Part of a small language model's weights: rotary positions, normalized queries and keys.
Each number is 500 + 40 x the weight over the matrix's rms, rounded and kept within 0 to 999. Layers, rows and columns count from 0. Numbers have three digits each.

# layer 3 MLP down, 832x1664, rms 0.178, rows 759-831, columns 512-575
537498463470442539563559461504487468524482514494548462513480441570493494491561522499516462517459501443556490512457534486517427442497493419470515531523404509525475516511539514497497517469511498
457508526515465487485539539499531493496440470524501480463460522518537456452547510488459505573492495552594503526466468499518485545537514489484525578441485447452520493552522503520519511451573499
484517546495469472516451515453510522478485542591475534484558541533538481488488521453528452455513442519476472559534509479507500547544447528487467505472473530541520525435488389535469448526548569
531525480479469502562489478554460547474457472520466462451483496516537506517518438477500517451548462462479582499496522570489517454501502467535498450473552471502514521509568464499469544517495446
443498544454477504559491534462476517487546576406475486621570496538476552492504575453575498549541501492527514445503526557445489504453553421507515532485487483454522438529522464513502568582609482
544460517495465516476468482541502530466537393536425512489528495552521505489501560498459531517462565471469446444532501510493462456533406533499476481524485541499473537536566495522412497501443580
448485491518533480543559536527448489506532531508513522536469485496510512471437574491409546500520479468476542513555509460527534535554554526550503531532545501514546505468438439457492498433482491
492456512496463522476516516411411497458461529521459449493436445434509528500445470506485524458568508496478477382493482473503475541529549503525616497470502528495550554528515474505440504455482455
465502491537483501463495465523492492486521551456481455500483455529479457464509430522500524504553431559465407488509583442474421498549445483435541570472460498390462579504527458504503565515426356
440518548515461486566508488493489442471565383427459511486543479498562506499451531403539454516507482464476508603453471550546499449484475454556552488483508563492516489587431471510595550525569497
465573581435545549524524482459478479426492485559521570541478433568465536493422443485455533545443503535542443517481402489545473474573450509528515448525547505468450462528460501559516503439457480
487493512509481480536571473497471551450499530550426485462436524520453476418517531457507513477485541538498542488484455483580517504479496513520475510454438501411480470553441467451510480487554512
553527432572527468568466536557497456483545549476533530526428466507511567460533487535508467525561564496543486515493535470494490514531540496585413569521518463526498485477525545531451484510500483
510536458489524523511537490486495551466502533391516517520521515478488465546477530480530475429456544532469467515511483527481503473461530510514412534583536430534430450513466536514457484497497431
567497428526552444519524489508550509428490456427534472517441517517452566516471421443516501544524560501534477563541527573550484414479561489566499514462532522478550544487428457467478527578571558
468466506449481492540498510514474532499515462508511583424501535499594472566491417452477459504516473490527451507541495524465465470562524506477492578535545510497526453534451446509447487458505527
502483566564473407478522451552466445559539553485515483569586522511493509508566513430504504517503434511491520523443477441525509514499511517457536482513437544616535470491507465490461522427457584
420457506540463508523500474549522503508446513544461583499443544510571518477490523475560521464487501482466446525490449507585489534565488467485453508508550541477461503587523436524449486513493431
545508564438511497537476651429502521450486495593539532535507465461504460457466537499555511497458448457490567503490513543513531530533538494572517520564499558513564492490468513539443558522415452
493465523459496455499487547525433489447476510604484478527444516469490485484448549516516461501528468480418434573521479483512481519484517521430506488512533469401558534458543476489484475508438447
535531544510465539512519446523464540516489454509481533472474571507503523508538404513427540434527489466433561533467500474503409468474483515485514481501492521505447498496473545434500379501454475
522535495433519575518578443493514416491472492521518531579464520477514515468527544370492561526446476535528523417466514448539517485459441523478524510507475510539559595515531456406486548475518525
484514455425519501497491546503482451473511497506544489609463527506429460526491519500475512472485425549517484505481552416457535549545496516504513634558564462461480453436509551553532556504534494
475480388502516520473497534543428520516480439496529522460402518518476410552470557567593474476508496486515502508506480546591481514498592533514498505578444523463506500459413499490506430493378438
491500448579465492459510491465553584480505552395536525489523489559574479464492489506416519482534491522482440549504396464500531439517510501507538420575493476554467523552448473518426535554517500
488515469554492442561521570494466450455509495488503496454418502485446490524550564485476470407524459505504526480517512514479532573503447461522453534482513497455451570427474489457455495552447493
529510515491473419460445563527523495487523461490384439499504514474532448479500480532554573467494473477528551444567452514533573498538513514462469423452457510538462518472598579502478558495508528
544542495587503509526492549508524503504430501519485509433481487536473498481560565472463568552479496451447491560501468496429468523433525465538556541492556485497487472462489476445413572579471464
484516462521512476520518459543509518533518488448544485496476500496498487467508426531570442514446608512517470560533395459519426499613486577526498494498529550539424493497545595481523488464548464
498443526551541533470471474452459505506519557521424516527473523502526514527459497544418557508470475530505486452443493503471497491577423497536587606473574439584485484569480491501513446506487514
469436491468455491637499573526516520494447498510522562527494481495513485500461457524485537514520399555428557518508493519473508449474491602532516533477491434583451457557545480495512474483534500
514547572464519484470543502545470509478536558472559523539569496465551476528520467608489489530557497513511542520458548585524536530526462474531437486532465507479493448486560475458582548501499477
509542522532579483487491503529504456526516514485516505468508523519538556538512535490537492517501478502469511434522528556491493441516505516485464484553504498531571437566486496436418595470506534
525467571512539456448446523581505517543459527543444524427508521445572527479465552493468493521481550488461564442507513520492493519493533499483510499491498529494563439474426435497466527494521482
500431518505517516532526559467525531567483518551549524515492527531501583519503476463422577561500571458451545516498405496521508482493466523480331459515504489534446542541487532475404489494487436
518525479523551474481509510587461489518538509540493554494501445542558523488519525452523435478452456530527498515523512538543576506506470507497419473500605494457460511545449456584477468487499462
545552490503534495466563517506515474565469516489455498555477559454472533487496525488480475513547569527549450433501532548475516455445549454443494477499541537567491484460498553507525506486486532
513425536486505543560584533463488453462517495448573443472452495417469472588473383514487522548452501507608508530451528455411374513468519519507507595499531424449513460586589416466488448462632563
494456532529493528492479542521502507510518543437542457497480557464511557509523528485495464521483510511531457524475549516462472504514555495511515521489527496472466482510499453530534497503505522
505488488473524535530485549548489460525516466459464542488481494440526449565505563494399489511513494520551504503543534473532462567504503475417485463483429509508503503475563539537535528487528493
497607524526487577523553481535545456570494505527498492460537469578481477502487554552523442494482522478467525488489527521530450555478474547486534537488504546504522485534531525533506541561468517
468522600494418448502536513499483461496515467514453513466480445454532510526538545555407519490504516595531500498541521508459463507508458537542418570514464495529468528588455474479558455507490527
459581499481505482499498455489430507555506546417452506438459506482510418510611524475524545609425500508524540502498568501495502460523529504525486491530513517610415500571483545509488497533519470
540506551599520516468509514491490461456570551474473522536508516481456450518380422517516495511517455468449472600508506425399496532508540580547477543574537505477533445525471527551502535494532483
452506502523566464512518497537515512455552452454479497460564535523526461464536459517494506494480472441489526505422398490545469482424481478506501483471471453449460485464364483483564524438562528
455511536466455507513469460496505464490550519436492518539522528500507525542481488506561473440559527534482459548519466468519496489504492560522502502571511425473535480511558529540459484448470586
459463541441511555509562467427530522477475500546408461518538478532487530529493612478510523466495487473516506478527419481461508527490558528487554490520449543545513470510547497512493493566579504
453476438590537497445567491386442513453504445457465545527530532488446479415501491551540518508473518454464469496470422529550468549486531471511448543481483536559507552475483486452556500458576444
523488527509566585492484538513519501524561485520562512473502526480429538581547489466513477508550461469538527447475427463509584529480516533510530508480525497461442469522577497486504505534560412
507446511505432458487399511456495452526539523512458509589489478497470432454578436487474466435482473551508466556453549507484470500508493585501584482505504513501484587517488498481481533498434509
573468592514462493551537480443504505525472400491542544515493379513499552569562456511545502538435541488476473536568483516510490479490536488509479492509490495503417537607426483575458489476613504
490464508489505531463496463464435495571513490482481510522496494533470541508497469511583509549519517523502469512515549479451471493498402537485424560408433536485471460445578503464527548470549461
433414524511490497456520546452561538440477545517606472501574551510474521511525422405526547523537568474570498502438529537442523535495495528456533465553505450466524485489509480505528486482541528
514495522528442570516526489475456529464461518428413513562505553523583538481442485561502560476429537530587540534513441568524482502501509474420456529530525473474516489513461569501521479516501500
517457515532439530486501473470452483591433469424461476547533459519504535464512493514584405549486481468537531513377520434494516496413540607486460428517586533541443490512541499514477562444511466
458486538484443509481490511497613521483420586489475583469421504475436482492548468458502450522512445455494467452534562525550575513486481499500471511481446551558502508588463558456479566485482474
449451444517466548452407538498453504446459509489500482563502471449487527483440477514447499468572457472543431580455562481541476560507493478557433497465488536477461485514464540526508510501473514
532502443551560476478535525484491531516469478558502483419533450458544508433534470505524522546436528527506536468511541514551509497500542569508548507481553536502501569434494514451543512531514475
469470445446489477423510491513464499466501469431599513523505487462413505527502488525515427506541456488474465593504597525551478467553442518403517471552588503462541478474495445522443481445487562
504501409489509520521468499540507448426503480447462517491489533532507490522469521474542499524488471556475534463522475553514541471527466562448548511468539508470505552513549503571466520579479475
491538504511494590536604547507512524534497446464428468537491568489543534499508512498486504524508452473527500467528495507489538488532478467547489522553503499494454531532447517514488512471551455
487555577481452456471471524529483574494477454537475595451463484531561437479541529512482585506469433493506520488527511440585520487509476541542479493495460488571466491500450493421532448483544402
538452495564490448517527493463488499612457445596457579489534522458520450444580475557474512534505477450491524504487471447592570494576496523519580508506447475449473462474524500532457510505527494
460606507528503458457536461511504526518577484457402448573435482481562488500513503465457501475492563517529494540539506515479517451551524502478432446435463534487463469510581468484506462497531537
571550583499492512478520442541568461481562451553434547554396539544446539522439450530525509503514524488529507482497497495491494530531553470446542457499570536485462479482494470544469505465550448
501467496470463538516574475428537465522571513520614437486453545519500395570540492522540571464527475482410464457475520477546511504498547609513516492579392465445520514531401493537454507486476455
410470442519556456405530506418519522476511528496490529514442507347502480430501538437515443577559543493457489497520498512464555621545478488440471442538417476485444513448518489497497475512557482
514524475495445459488616484545458525539505526519551528467514546566477424530491575508460502511481540533443475526469569481499516496462487526483571520524469502550545435465456457566509475556461514
482513523494514495565494493453484487531498517495537492522488525539518466531510546510503580476418453502552481473524517494500455587510456501542458476500432485497527541500540449462539461498583455
486552511531508487476484549467414513503529547520481491511509413515522547474493496480517496506515495519503466547533563520460403400474523433470604500527567526516470466570460519417536459531478483
444526509470451427518493517522530479516535486493530520439428555543514480486509588514486491447517529563517508413453551490534492549509433463556479531532547457520478520533520537483478519488413488
420517517512466493543495519570530574512504487552534505473479434472532529507520499518508496481470435476537461531572560604477537486462577518440501458545536469463535508483502536508545542503504508
486525513542520505431512505462456530480471485464423487475638489493544515510472555539476438478553459510507535493535523526501527402485484497534519508498479505473544488514540587394471519555498544